config.yaml
num_hidden_layers: 10
hidden_size: 128
num_attention_heads: 4
num_key_value_heads: 4
head_dim: 32
intermediate_size: 512
vocab_size: 1024
hidden_act: "squared_relu"
norm: "layernorm"
norm_place: "pre"
norm_eps: 1e-05
positions: "rope"
rope_theta: 1620.0
rope_fraction: 0.5
qk_norm: true
attn_scale: 0.177
bias: "none"
tie_word_embeddings: false
parallel_block: false
extras: ["local attention windows", "gated attention", "value embeddings", "hashed n-gram embeddings", "a smear gate", "learned residual scales", "LayerScale", "capped logits"]
init: "normal"
init_std_qkv: 0.037
init_std_o: 0.0
init_std_up: 0.037
init_std_down: 0.0
optimizer: "muon"
learning_rate: 0.0118
lr_mult_up: 0.964
beta1: 0.93
lr_head: 0.00336
warmup_steps: 0
schedule: "wsd"
decay_fraction: 0.49
decay_shape: "cos"
final_lr_fraction: 0.0
batch_tokens: [8192, 16384, 32768, 65536]
max_seq_len: 2048
doc_mask: true
train_tokens: 171200000
max_steps: 7062
dataset: "wikipedia_en"
Each number is 500 + 40 x the weight over its row's rms, rounded and kept within 0 to 999. Layers, rows and columns count from 0. Numbers have three digits each. The size before them is the row's rms in percent of the matrix's.

# k: layer 5 attention key, 128x128, rms 0.227, rows 80-100, columns 0-127
# q: layer 5 attention query, 128x128, rms 0.234, rows 81-100, columns 0-127
# v: layer 5 attention value, 128x128, rms 0.242, rows 64-95, columns 0-127
# o: layer 5 attention output (transposed), 128x128, rms 0.192, rows 64-95, columns 0-127
k80 117:475456520549521486495574463497434480475470518469502469551492492537507483521482489551542459536452487495404552514543488579541450516454461468548477501509493500577536516475514490482543428483541551410522463487561537485572527527516456476531463503512529484486501562463504444486556549412530493499458513448525475523486545514523446400565533476457559469524538591531519512518411471463421499512473
q81 124:542456477474542492543532531537475502492499536496449482479546503554503487492510544476496409557602447490545522467485614515472438440463517451514519514533455494524441431545481499451573513468500561506519517544480440474490517555482456468428505528545552534502524532498482399482461546427559512516523545489422516517465500503467455485447508503528524475544526512457598517519501444525449482434541
k81 116:427482393502560485528524462454438537453513519508475500464485540571536495527591492525503452513550429502460466538486526480520482476492521535560536461547471490494442551444516497462517461485431579541536535589483488486491546512500503539465533603489501479420517499479526492551492520468564481434533517493451474518570477533458467457515476490476500487583512467478556554440441517550483525513429
q82 102:524550531476516528466525501571496486497474501526529457482538522512566497521493516558474577511519547508427527573505534508431496503510459487497504468404524516487447511469436523459536516530477534514525459504523446454480505488482478477453428432547581514522503491527531522468538486539587447494491556525476485371507376524528491500477576521475515528539493501498495454542551494433499405467426
k82 110:465627507482459479491496467553560456536457492553550496514495491474554467500484471551479529525485581501466501501529531530481485580524458486456490454455459508450466481528494493489505507524475581497556447516493461547565492432483479442512492475491583482462574467558557507483505499509492495409519506512550464439564425519488512474500544529490460552444466562445527435469520545595474428511503
q83 121:463436475552605513546475523514488549472548532488533480493493460531471529492485509494556522513476487489432565526515585474547462475506461534508521471471424435498422459423550563568480540510461542431522425479495425477486467500476516442502520577535516492535505497440478394519469526492539508544448475520521532483479491481500387492503540493466459516532534540544517587555512531469517489515486
k83 111:525440552491554506540428522570512524561536441480514454476453554477470524521506449473457558506468544525513545471498599510440484503486483416525509474493504533485498487474598548567479515546488561474511489514555506508469487513469469442587520444514537485543404479527481476486501436491445545454461516517583539524494492547520449454443543472456471528420558470517485479453525491454556520515451
q84 135:534434568517536490451480540498469543473520480568515483465544551469496519557505499497560524529549493577532462422524541503496539495507524425489495518536516447468520485533513534497448533530472476467506459533464552533502542518522506440436512524455457491531510464532540480548506557509507554482583497460502531403469486505430483512431407495524463396437445448551423463496552501509582455523491
k84 112:470509561497548506455522506525508547480510484449515480530496491478471488530550423484523515448554491483439504478521575490507461565473525440487496496518463497561504436480501467495441435521493512550534559505417521464546507532488523449440548539522520484538501463576583451549577539495495504458563528486516508431441518524485506519485494528440370466459488455520490468510549543479433472622518
q85 118:488588545445471476515514536506489539435440531450550500520527502528502505494578456391516483501509510561534504382557508511506510542500495527465501433511525482531462471519534496535540501455557425496489542466563566524447505499373426490565416461553466493553508500508530483514442507497526517503484522486462488560507563470484539483477470462472516484506484523505537441531562491419554524497506
k85 102:505536538470498507460481486558520506483491534483551496491559449527450402400503582496469486562496490504501517451521522556548498549549454521487507528520452448469505566433534501484582535525472513460518504497536559589517468573476438434601456439514507482499510416461514536463476473481561564478519450476537494489468516420472569476516414506479487499435475491510523455526527488482513515531479
q86 099:523521477563484471554505518500511519476543470516519525542491393492555480479465390575562507464533494519461436571504521510507593559462534495584494498548520476483480459543454516545487557511410508513464563487474504484479465423478523465508526418557579472521481523433503502491493504569468497513487438553462493491563518503456466479570530459488465455481490555518488504443518490542428495531457
k86 107:516535510505534467535528452569383496525468508522554505508525510473536533526525490556458460469495519526532484511428509520432528607531452446465529445536543459504488443592422445494469455492438519510445528479484464546545519515513537444464481523539561542561490504581440539474406503506556510463608463521514486493432495501447444479528542540496490516509507470509457491502522512517450515490475
q87 113:510432569469581506506470418420556519513543535408535499597465530504469576528482565519475530503536431512491468493506431526512454492548519478488493454531449522531519392518492490519528480497444489476526508449501450418534499484465503497468501557527513481472505554508518503556501538460496473481485538429567505515508508512460596570458460468472509553520525470586530497446536505467481436477505
k87 119:614415509418505497528535480439532445500480559463493518513534488505467502577465506500485489536562461566480469463535483518559536498519489451563470501501501480483474483496470472528471447452450505471517515519582448452509481519478390492460463487504449518513549573522531540624540514529541462469542539505589495541462539515457573501469492490516471537468518493532497438430478463486541453480518
q88 143:473510531447576562504597471470497562485479556449513504532499460480459514447428619517469495535511554574522488478571499492500489436482536403530534546517458468470505516467530497512508456465441529509486532512536455474477511583494495476493431569439498478496485556543528460510476544538497493506439523452452533535496482477448504489471552397500468540499511543488560516426508519455430534512519
k88 115:512521528487521546520568454481570524451525529489534485525596466476514513460476552524548505445467478579515484549582480511547559449513512437519444504454530406458483523458457441523469488406508487529481487463491494479456525538512544509471384493463507556511498477553533549458497488486457513581467477474519545451499500504483512435459507468549508555505399500518536496521561545419473531476510
q89 132:501526537472510468567597494441445453503550503511490431472505499497503482483407524565475463510536562434477452505494567499484488524522491490433536495511490492488537516584491439447545461522490506533557507540476431530513598487556477434453599531514568491498506479529457512539486472486554503507531541506435527568468491480514494509469503535414473454471511532479525462527506489578396449479514
k89 109:503492467497454505594533500553511524502547477539479467511470532493520434541517498545515528436513526471494494510472583442450477533456541477521505529564486529410597468500442508376506573552497504521565486484481510473511469501491502493421548501515506547478470515550510424473511521443512439488570468535465519453458494527473494461489511560498455545515487526515538462492469505568373481576518
q90 112:464427478492498481528550503534587476477528521490470471483528429482481469388457548531546537506469415500591533542405534542487506483455487512518498427537451476504545537519522563459438466518491534500511496553470519479480567495457548498506518537495564573518474532524525535460426514477508459507506485554493542523456471448550461409515504489522473538452566481493464564475483428455541502562509
k90 113:508467503517527464590557535550573470477560437516460526534468457481494429452510492521483542517451456472535539493514555567519565478494459454554541437522478449535524498445530444510453461493493515446525469538469493501496597482443510447485543433502550491469514449488520483482382561548569531565465520526470482564462460457506464496505515480464507499500567485499506543534423460502501440503553
q91 124:475488575528537455514511482509531432520515596480494487465535444512498517459454518421534530463548545510516541575476491510406495529505557499488516516446493512479445486460429438516444501429472514437562506532519516512480470522454512554478453470560569492474458571463480534512526471505511498588526538525459534604479459481490489526497510415438490557512488567514503544557417460481482464528522
k91 116:555400524508486483543523463505476498454597555523436463526498469487479502579514484467487480520523504506508471520491486494522547551458527452504513439539486523455541409482537479505498458588472512489496588419478447501550493496508542517486579507499572526502440507537447548528540469471484418429587528449489471460471479514474561569528436544470472529459469478572505508514426496497468501515540
q92 109:490495572445538498503495492545544408458448479475523521482511531519550505516515494446477491522476581546483521509483414493511469445452431536494502562466534486536514506505457470518525495483517519405502434509454527475545527481530480487573457492455522531546557513503465521562504476478548553610384544500455441469500513487508543499462489547467592409469557521550507493510468474485436537462531
k92 114:477521543488495556541469517445533494448520491512540477521517469480522558520448447544507513412495485534559485483536452475496486487484527492497488624549524490473497456492431536531521580503470513465447496511485508507546431527570520477551456476465433545443559467493480509600498490495487525539394470501449459512549526505526583525515517541513576461433477447499502520421457456525427557478501
q93 110:498529553586483437525477548432468511490526596539561503428546503464461508480511553495531514544518467446495465482473571439455546476542496505496521478542492555454513558490518466482514445543507473454476471510482500478469465508551443489520502526562547451545426441461512504484462583563547541533541542481476526520447504545412493489516481461485387492540568440484423536507486483487464493541475
k93 115:438523454586486533549486526509500478497457576538520539422554517450483519497484515537548511511487479389503533493484534532545498512550527515462567456460441511480543481455539480523487446472492517471517523559497492431466479473535514500627441500540503525553488508475453474431477562480494490492481524463520452452514491503384511488523498429403428491495536477551465527515525490529554542565539
q94 105:387523518506518513498581519548468473484502476503483522548534554451545514473473478519468470454557537538435501444504474423558441479445491501424535463503482459598478446512469543478505562447393491479485447513547574517518504575482485510479505488470465528524504550588482497465562512530589494543506512497485445516508456511496517480518533453529561497569454451516527502540505478481414507531480
k94 106:449518528491527491477510473559521530511467483513452474557524554505504447463484449501474506493450519563554528382520485539398472480466520492448520509491501516494532434606477466487493508515460523411518438481536548541400481560488463479516543505470479498572473491526465511545482530454476547522482516496503521575610513495518544526537493504478590453502500563464495454528506534543420457446493
q95 114:487600426510519457538484509531493516484526525537485475447428453515469506498452541467525463504456453524525521470533520552501568452541462539512472413494534483556489522499485519505488503425548567525478513573526496523558485483481474588556494508447434520481516514472489478484494527478558451464470537561525494558562496463526478448532463357450457508486556477567480461581451529453519488516529
k95 121:468483495557517490544427455480521559507564532484493513524496459480492540402522511451474410559444425469484519450492515539512453496472491450501534425490484482496490518504505574530473510472550552574539507523634514530453531524456530523643529527472477523492455509475460547495461505473508447497546514533518494535504516421501466514500426434440469479521517479548525473490555482519515479494558
v64 118:525510439573508466469555491554489480462434499484544524498476542520578502466498465542457426510501558507535458540431539462498558496553547525502476523495528525508521510516462510518474486432562579468469490481517485531456514483522399503497472462519536476542441473537432398459514481510508518488514496496474485550553480566535433485432542516497474574493580514528458541475495583520497520419403
o64 104:473532511548497494507587557492556566420485477499568516485468473537478515511417466544462531507479487481516525528473520511483562484510560472479548450504520462452507499471553450589485490530455540497541493553563481543442445520457454524500542458448443477528551515522427446511514479490488562466462491493517511525516479551429483571532479470425423491512477499497496437587401533542539554453487
v65 098:542423548444510492482487440500452495516488571479548538445562508484488556451478545514478568452501503511491523489515541465500470538507515507526500485486470465554414567486484524514507517501572469420509565466520512471492457498480509473535510545551456553443509494553384530443565529511518535480477502541407523588412545489496448579457442496453463544501546458487498496483513529557536503446526
o65 095:504554499484454531509521479500486494532556577438545496489509510423523507474442482476454618532490479519494489507524481549513583503558447536403472494459459514520509462475451537463517489444482459507527498515492493509550538421556546468445500478435509424443513529481553569554525538505528474534456495551471474516548518473490518431482569526467458550458497453632459508540451510482496510465525
v66 095:535518550470490487448442552574557466507532504574494463508502503418477479456516502475526539504526452537560549495541452496589472497489423460538453478423473464536555497498530529484423509472585430440589494511481608555495514534479495470578462442464551573518530475425525512516516469440505457507481468468570511422491482497478498477512506495528528475464507489450527490542510537485515495460481
o66 096:432501470536490552526490478591450488479476484538548546473492451532525561532465518497520481453481496435529483456546464541496552537487487510467452526479543474578496537436533482505494506507472495493439499468468595517563569478490514488517460506457480469495514500494454403521445501507444522418543515577643501492461482504461549485486502474485540460475431473515475517456527554473601511568525
v67 113:538469477457485497545523490533542486455529508494554499449527457547529505407474424513462489482506548484541493533466550447558604515464536531557574482456534529478477486498462439508530462495495520475523525542531501440435473509468464472418441486559574500502472477634494501464546494494480549506428478474433476459510444497510460501512483514440457520490513504534568590553458477552510537495460
o67 104:512510477501475512576518509491531515458515503490520536487489469466545460460501518485476491516434476554531421470461501512491461459572567538510462506453467499509471493486508499484488475390472447589413543512549501438546489511439483592498502511486545520506445565550517391518552525526486510505454563540520513466578469484451482471482557544446479508472508466552522595506548468567508530503412
v68 094:473540522515517471512536527449478499442546503541508506533518480447573545575514467486471469534544510553493511464471537503506438437454515507560483529564413495512440474542559551482435500509478537472522459489598521510538464533571503500530470488459421496470532532465522472421554544488512514521488479480528429445541453477427538525538493518431493502568499545514559509480431441479381516508490
o68 091:526519535474545460483509484556515468539512468503517475457542541518509514523528529480496445557541438474506493466420554482507442442502560533550528532559440524400535527496459473531549540540507551454529456523447525500493474534534505519509522576495493519461523550502489442538501468504495497485465414437336491521568515486537550468480452498510546489509555530418444469518476552524428513474470
v69 101:525500485597491504478486517544437494489548457478513463531505537507533502522508545478468508528500492507545493554461477476464507466536550463541491518563466518476482366482532580476504449547459464465549509498506427597483546513435527529449527451557416447540494515500535502490478489451483570505493518418484495476516513468528422465565538467552517467557467408544466505519530519559476520417484
o69 087:422450567490496524474471472455434515511505455494523440487563534521550516530442460499445533522489578546509456448468512504466494498521485491501395509464487480550463503524546562554462418483530527492499452498492439515518522516478555501524513476458473530491583505501593508455565463509512498511523595500570561474500512608511456447502443448508488469483423474499530497444487497536580562493494
v70 101:523516517416489546464549459499572532585428555523436558518502544449468515527513496446594502493480454458491463462495465474507486534534535417555438517469551539439502532484483428507548547463507537499513514556476469444472488481463506530487422589510543480454499544515535513471449479535510453480403453511485511559480427564482541477542509496496495506548517544509562516557469512438499461523503
o70 085:545510461489535484508557586438519479460500500536579431470547498510603467530516481556476511457483461430489524468457562525474491521505498425498581513527510436438539534519523516472523482515535447561436584475484420497478424454574409506476516437578446559524462508526479456543496519456513503509516533565530525454456522495467528532479503471459497452501493493505543451513479540520529465508530
v71 129:525493457449505489477505482457432547483480512453588508490572556537474481448509556553513439464557571537468476538543542467533538512528520486561481539492526532498443533575491436419525493459575511528480482508542507508451467471528420518475416516510489555526527521482513510578525482455479459492583400498452534421477499481508500511459502488521443456528498453524502503502624480508472507493464
o71 100:513517528481543486422503557542508487559505498502447419498506532541490531520444515518501499518442440470545484445449506466488468462538483505480472503522513458457563558510429569489512504615510530454448443504469522582442437549528555436536517576547520503551568505500565512489481421462473526570495418516471462520416525517420493485495522510535511479502516489524537495509535526501473437438523
v72 131:537453471546559531492430498492541568482489443460534475566460470467490412501523479543507491590567536434439458461478467450532503462503481477492449437486449489467541491569566501564520461494515531502567555527504418519532534438489469482473502617465545519530540503456571449514500481453501483529499522456563443482536536498455521482449551529507508543484506514457471527517516460450547553475479
o72 114:541486465504465486476576487486436439464521399516460497472499537495578498505464508461489427513483489524515484461488557498545439512487521474562514503519530496582503577525496494500557546373511527560500481530514495545536547513521496482512415444517472564541435523470532505529532495523563424531574474570485520441492521501487421442436519511513461431441508504467525555468503494513567499463504
v73 109:393476550522519482482477539426560511459522449522493453505436510459533561548452451505460514549467463450524536490438466540480519540516586448489467526508508508446525534486561502544480474477570511471477530443484462525473516540473534493528436488563499478562487490529519541572564504511510512523512474487464449521574463499498494492599523430521458486458514447488477407535441576462523573467524
o73 101:522486506529515467474418508473525529559450526567424500575497482445511540531526536447515468523397483487542464530478487505437429559536477543552457574510507426491453466534547501519499482443518565504518554489474558455536521505509489552502540485563511498485458408433522492490497487478509527551490470516524557510558517449449477487485502486434384552464509541480461532473518477452551563534529
v74 107:524499509523503554468562420527567502471581525494558467504559373568499474493479506486508470525546565508496475463531523482496521481451477493482575445498451481459449496562489465469521460478501453508501482496515459508456528533481557449534542529498492488519482496569454507418468478464550565486450522535413540544427507487530492529443606481458534513551458527431593504505450504510474524515488
o74 106:557538465525496568499409475535499462508534507572425501432496498525523476518490431444531412386474547477540442556467438488540562478484520479498577476497512556494511505493477467539496521482493466465572533479492541462439480510543469526505480461485506523444475497526446496461562587511543476556469463525464501486518509578502497462464523486471425559546521586455500496561512541533536491460536
v75 113:500496438511452445524468546460471464476444493434465532469513538503492538442463582477468607447476472548543493506478565430587522482523477523458567513491512512540548454484538511572480524465488518543534469483509487511504599501473463543492474484532434479523501548489470431461484484475493498456462503524591497530451543504506428495456469520572502566508473577503544545488519489459542560483411
o75 102:532454482498491464355494530538543518534420487527544524473483454457487534457412523586526483502504528495541442509492517511525536483456412482547552505480498528554525502520410555486506481536464478548536549494520512415512500498469520541552539449484558464506483501568485468463573583529498505550499510459574457508472530533547475470483483422520487475499520506488583447519471503438498439500470
v76 105:541452464471476496523479492461450503474481501455519504429448467496564492497505459516477471478488530586452547496506618533528475445499469557483498562565483454474470501450508536525565494528496507461487495599492491471474482437533451472455479500527602498542453409569529497529597437544511568471446529476507502455537508501525508512469494497525450550439600471510490532534515537460493552483466
o76 100:531492548496458503492513470480525474519479501513522491481518494427553445442510509459466497481571500402459520534517465481542576480513462525518534446432516542443557505542522499498476524507562542452516498474538559431527486479460432524439497510518574596554503493531470476455530491537501499475497461517523511474549432498446461442449575554454477587432601558521474516513434544453475500539511
v77 106:459485430457495521467572503488507537488484443503427511495477535440535495524513505511488457517504461548494564501492571544545598443455500507455524502510541524454484516444463484531446447455493504536556434503539490415454569469524557549483551475500566533553507483539553488447553462532483498557405557466478524444549424481475501473507459515523495544472534504548508550440439526512490542423537
o77 090:447489514499450438487503453480441469448475472482479454429434545518497541495526511535486481511458489533515497509519490542519512551542456555512503512532505466513515519421501500431525526408510517576524481549479518494536490411438493608468508489573450459513525475484489608538538448470461525509540466519460543446552518470505515476585562503560469555480544539526485560477478513464423534571458
v78 104:444589583550460493462427499497450501528503476469545535514583541509473491486464553513498584460474508495431467490499518506480496466511456463500609548503442501492517475485544518513492528506385520408568512481467477539517495476504487528498464496432449491522449515531494515492494502482461470506492490470541496582503564544518485575471541478507484532500404537483451496562488577427492436560506
o78 106:528534542515535519513442560485488539513464516452509436510541465555540540509512521522526544503448479416450430437469553488528444465443494474505575444527392527539526470496544514487550471520447509508503549492465486503522482541544434434513469504443490495494489553564488551490479538537480430528525511504469448552397484463541546480453541539555515543497474552479518403494594476490490505544497
v79 126:498494563453495449497562421484466481555545509489495494479518418495519468503489445618496499458492460437476499509521532515482534510469519485415542553439481477462445557520499468506449480502483440538478517494495541470538545556447530543564531560532491526462515539503552479397549614525498574457508482553509470512466482462538426487548490469482494422538531488505496480540463525535542475469566
o79 115:506480501495515500493488497515457489534514473500476490596483512483506569495608497462518556488467470575406525454518466492493499509517523566456422508482486460498454489457414558591491462468529481473601521548478508528520534475536558535428537497501506444492503475480544551527575476486501498524415485509446533576536506490454487532486553553464449509479450523460432488564472447431456530495532
v80 128:538502436572514431483422573552453521448497453514465481507432517450575539534540457513527563544495451548471468519487441552506524474454443546494453437570521564544488458492508507479476508480491563494526511499561478509499585467504526519515499462484542554532560486444544465538494442516447448476567487524422491474560519569456555437505538480507509506428513530454475505543472452473497530530480
o80 115:522429511529472477491437512444506523487459470528468538484425444473546554559451557518510453531536471411499486502466521585491555521498437461574508470520559487516569494575567520496522512516540475512443512546524533475516543460448468555559488454527484508521482534507480454434495517482463535466610551513535448443525481490457457533470498453457553523492577520409473546513470461489518454482506
v81 116:453524473484524486538532562493480487509477482509527524521526488565507490468531463518486479497469445404466542469556466486541469570505576467491508572441499485524438448423490462466508535461528495548397557491512465523532546482485564496464469466500497518439546552477509480476468478565511446464555491597554575535561462504548467525531487533487510551476437470557528477473578434531524452462438
o81 107:486523504463510442518579526531444498563475517475527552539499502520549507394527487508495457499574545541417587496536483487565489518504533499481438488543505573524483509429474409510470541419551499576441548561488501496476506471499545498459483497528486545439505440443503490439475484516523445464446446474559570524507496451524470505464560534461475535445478466574511477504541527480542456507484
v82 095:472422462492595546499467441592493580500468533405491515498401531503554491481521462474507534473568475527466528522536555511459464484470415459516533517486436547483441490496526496529560428453513503436553538509508460491570460506505446452540514541484527526475474490478451460602549510522535495478510523526437523517544470453494529483472527513480563473538509514523488506486497481568466563441542
o82 095:444477456459494519538524495458541492527438421492524477492483515450522442549454550529485483592532527471521509509503535567433511504492492532495493473536472460482551550479518451480522479497506524535458457461530490562479540452460535501521460498504588470548501493473492521513494530514539493552578565437364429535507469447493553493543482469420498441517532526498537621527435446533468495526521
v83 104:538546517460550537473490477514413549464477500507465535478463492523510479516490404530520535541502480495518508470545392534535399507489446495488530597517429503465545492422510582527530540507483444497461474498514574520581429529492489454530519510474525480517551493438453486491516444474495576472469426507496503584504536492569480498490493551448511493436539508504529493509542553451532465500575
o83 096:460517520423472486410472459491478588519520503477480544542451499529488572528466413487484507488509417519434516505525625601485513542550491453537589485503487482525541463538502482471549511506454525497527482523539470550569544492546495469480509475459521543504521486514499485495462433468577527441506429487474492531541539473515437557509534456471424515496427476531493495478447512518531516538438
v84 109:473444529559518533457434546520409444516511525541490435548468517508492580535531575492408503469514509522510550488464439565483553534546464506569436502508567544467468492507475501480520554460473538557516523483533484496452507514508522548503486445454443503584539509523496506495453463478486518518524525512383570492452467523510436500546546474496503458482389488509517525490493503444564501443462
o84 092:489504556513528464522448512458461495545532473510478482565539563475432515535525496429489483484494445477547463506396470518470450488502548518503474553549530460452512458559513604523538534539533544499472493478470467518478493522491581542532546511469515530520539454479573525500491412564505501525527475530380457452473481541556424519604447499485484515472512458492421449477475474491515535487536
v85 105:507489477502476487501482457457482494452509578482567520468483501541498556493411445535409465484439495488566450467476489470493521471531525506436477453505516537457546491559545458455566389420529572566505519527503487445476493466541507491477471549424489469531518460575443497503490554536472582521483444506532490499522511471553536477482536545449484549556491491500524476467568558569521555492537
o85 096:502501470504548459569488495560479519484444556473511446487438515560553525455494589514495471525449523475489495453508476511412497443487499474461487472547509474545465472509486465512509356454563483529516535505553560488507552474536474494524444493492549404496462537573581549503461507550503510458546555416465519492510542460518500537521516558481471507412454481505503537448458522561515547515517
v86 098:488550522490557551511470511557501594476509562505490488507549523437483591489494497485458455545463490533471540487524400529481468445469473546540442472510454491516548465473514495482517524497487517446495429493560532550560455511477519515520535548563564560505554453500468457431497501497517577500457545477510458490537466446467552451510442553437548493400517505445524431485492461487479574555512
o86 088:529487473493549534505533453546480574443469475422515496468422497495561515481558458505479440514459525535469517512563486483510526472442495423527458546480516524489486454488547526491538456406555508563439467475570556551468463539498492470508494504494515511530492502512481456499437471539567504432613523493539504427457490484463587437502555526543509464532466520472573449460477476502555556521549
v87 103:485434421501449555545527529543491511450578395573534448496587511482526469475425557492532424446549565483486494471485551471499557423486472543470488426540517470510510437519515503496416487511463578460529433516571470494539480509518556451462489508470538501566505580556491523453517475486484471518501519488522493466494477470542525507537450465571479512531488495516484544497519515500484441553474
o87 102:481439470387523501514482497516516451465572531511536559511485502487482423453534551485574495519552505481437489410517525424443543484501491546499540479481452492551540498513461528453480538476470560459499432550513497512449400547507541503472513555492514524500518528490564488469507491514460531575502547484524503559520468520514474584521488558479450415495523504460487522524569532461521379509485
v88 115:556491513443490574445534427472409537514504504508484549469463504516481572543531504492507473488534550537508471474553495592485523507474431613517498491512465531541464452551412471564534503450508472410475480480521522493477537464468431505454481523532574522546511487518458430512454500525531463448471555524447523457539490552463516461499526516460487474405510502539541531536533560492473516494572
o88 104:490536528509536550553524501466475585493489505489520454471493527544516477544488474482541500491485491481456527466506633581587380464509437452503457520547496470484469510514591505491531516474451511538454475503476439575509543558532550471467469449440486509501472491483537532481474389473471509480526433442514475512464483538498451524475523538525500495502570558554495443570529500451493447504470
v89 084:490495465475502535505472474526492434536442527488464536531418490548524527550455460424521463509510445485508550646451458489515445502558480551553395504527538522503437615489545477472525485469486580473503525490483463468456486526504513571474522540517496544518541475452447488549542520540476529532477511478414462453465528479484534540563497513541543508519530532518500443480521464506442541485450
o89 083:420466467411454543475539551471492499408472467459441463501457499486564508546530564503513440518506453470534503466378569498488502477513524439469490545547500503504496570539495515468537480513515499490543512577447497533511551482460528508441576451533526540502527551546454476618482546533547473489511535503409487501574528501523515471552483499529484460509471450482478476482521430524479552483511
v90 107:525464452471480494537438505440390506534515470403548538467501532512541530491451534456501532468463476526482509480480616468497577488504489505458547465475509495506561425474472562480490464457537431498479517523467478437497544493509499474513445459498492514501451543525411517497523600514427519529491554535519472544467532539540426582471525580531457537473466565513513533493509556511518531537493
o90 099:434510503479546499500478505499498505504443472463532485457484530546534476479457537530478456472539518502517447574488541469520582465551522436540499480503611473575475500545555375535505507423495525497454519468503469533510509514450466446446469488487536476483501585471520487430506562516495533454468458452476513510487483487511425582459611470539543454450525491483570490475507535518506548525566
v91 121:507496533510497483516443468492480565481462553442487484460482539493540530519449458486516554551509452439516535592413563559478485545446510531488603584483497441458544488514508565600513474538462516465496453500447450517515502517497484468524594477568466443464487506457471461497492469463464534453557518430494516573500563544451444525456500537485495494457512528522460519528515513514557453450507
o91 096:464506537498527513499505502499496479507460531445541494523513522521421540523452523536532535476457534557466483540514506476506521543511520537523525537448534484522422512432525428518524492444501492524482467498528498452520517484500409559480398450473444501601478528489556446508566444492480554513508450442538584507462541550412436488516544510515423473484499496558568536538527527452567512430428
v92 124:500494495542520485474550446467464496455487578524417537538521497488423479478424555490512553439488514550519504428519474536532497534501476521479568525482462485537513472494435463524500500506513370462482484548478571509422547481489490468438429489514529496475451503516579525533430489602565592491496493472534482438501499496470515564540468535508461449504527482539586461487529521492492474552507
o92 110:579442510467554476487484463505521475534562456461473479467478484501460454492427520527480539576554478497502545520486499516460546502514565594523451473509506545451512429457466478499475522535421521531516546509498429534502537491480541497524601501488550543468495541492480474512552515505430533466524450538532451513506516570432467544493544452464523482546489475386501582503495459425413535522513
v93 108:518493517556484494505496487491511542539508538507524520396558526482525524519510435502465445505477507519486544519474461525468599554465506497502485535460537493464572494502448493472541471418578473519538493541482504509493458498413514535435493466510578577504502484523491506452509487523492435536458502504445435455544529503465477565491454478410422494520497549586540462577476435565477533420549
o93 089:507438522452491455528496466519568461538489529510477485561442471492519404545564495530498547478512515541504541463529505561590446477497552540540442513458451545480571404493404451530538525434505464535476492436514546511423531526494466462595525479456508515515563498494510462493483519492508470463516515444586448506489450498515500575522486483460493508497536475463499538510551517487592480486444
v94 119:535483565489481552550515527550553515510496565489500473564491479443455517434441492460483452511502522451494437482471507542509446488548489516491501437449452535516546471455529458521503460514480524465503441487519497504510449503454497493505535600473520519475522498440512486487439575464531545514487449501578520482510530396386493516561590486504541505543419542523576476448473502580497458558509
o94 106:542539567474513476498507422504525495511531578501530495617514500529494525503515451488565512517498484473483543501494498485481469471469473595460552413486418502467441469450501549499477467528513470387530464522507483498549453410473487475512528516525525483511508533480567470529506551554541505394521521490491526500583502539581542516477473473447500560508479493497450400447477483488476490517569
v95 122:481437543500483466437491576550552425491422513440553471472494543511491494469485530577546487529507544437463453439520425526550486566506490504503525490556546452469545518469543563492527561532485402552496480527474494453551538509489552493483528458543475465481577528476479423472437433526459526484531488566484499565447508508462420482527478510523493440507506524548513561508469505484572470496476
o95 109:506467530516484496503491487443488467544427502548456495507490552455508500470509487596538488472526482486529542516540504436571488565517475446562609431484514513500526492446419486492509521525554487464461487499416531482436531492502541457501448454499561582480540510494512556486511534536514477481403486529448562509484527483584432512507569476468413443560521491538482471482563519461502517509437
q96 074:489527494508472532474418588492517501529475483484500555536465495423528445531553549454498553453516474532480532464490494452461480520472532505628509525494522497427478467490490465562446466479528526522498534451535511503461437496499469517433563460467528508453547557464531468538564541501569536473504452532585410508435434444508470483480521545530496466582562467509464519421516511515550514516492
k96 093:433471573555529476550545555464441432499450485583554491498531459433504537403457514518525504441452520520536470502441449491479469546559482525530476493479490557516477460465496492481483485477594513509402491500557447530489514452528422478458543513508520550507505459509562457482508471524520475465522557555541512504472618492522515509481522524459512473496508485517517459461498613443544501526466
q97 131:524452487478530628491417529559483534519525493445501558542487496460533485553559471519499519567473542460454532445445505490469485573425539491520533531510542462448554508539448527479475534519519522458520554553542482501536508574434497491481421482468466510492442558572468468449513524504528543500484502517500503500497496427433462475457506461530445549516509420523502491468479416495432555540543
k97 114:437460443498534511497481536449409463520540507498538452507499438448561531511510519535560501479473513527456542522429444505514527516546392566540506544522587526517503487497502515473456498531570572493424525498514450496516530476519445491465515515473481494521479514536485464503467482499592486481474501541583515543445518497494481435515554496553532427544495457588519442429400477449504533510516
q98 091:467578482481458476485424517504554471504494515546508508482471478497487533467468513501540452493504411545497584581521409457418500476570501542592487542488468431466489407486512469479504527451495546521500477515486498586472432495499447636507546511549502532488503480485492553491581509516516522462441495432549489583496493451476471533516506548541532506530498492479453476500451490488527529533526
k98 108:475452555498543489497477545445471439502517470504528461467518462396531519410486509508563499442540552547489471458471383465482556510488488493522516497497581510496474501483528503472483469496583512489415454487550527552512476470477465503462591474476522526510470494479529469510558477490534497530487513507588501545454577501464552489490547477539580399501558471532515447452520540457564519549509
q99 092:435570527527441516486465527480476558554474453491446502543483543489492483531513460439437560482565445435520491475536522480503525558518527452557571504467490518494514507518517477482477462496418540569501510445496497572459540575457517449491518477494537479432573476494511493470473524546534511439528416508557418474456425532507503481507462624487510486535536422491492523480518494542527569483514
k99 077:469525469489555498477458563521446461472585412528532590470489472462578494570562522482569524554469461469494521485466511527540531543529430540546511523502521464387510446448475526465452503516441580470522580527450417456527527448562555518432491523460446482452509541514461463467513539503551508499532487539532506492504467527547486442469506528541497475474490476473545522515467463501469474532507
q100 061:547464451446506535513566423567568550531553545472533410418512461441537514458503455517476532504481525469512450534508519436465548476468438525520460498503541583466508582457485442520562508472543475478526534531432439459510520496480473515463550477510511488542483492528529519477499523490485465533501598518484623485484488467483512480510495432492515486448503587497537520516464509468483506402537
k100 071:531544424525521489514485476526515556525474524466537500416449487550510523481401572533513479486546593584464471498506638541484523468519438544460499503513505508535502496482482515552542550488471568445553527531507420477475546465525442498473516539528518500443478475534473505520529558447437477519504539480418469441523532446555499450456457455469487487471503521450491568559469508473510520490471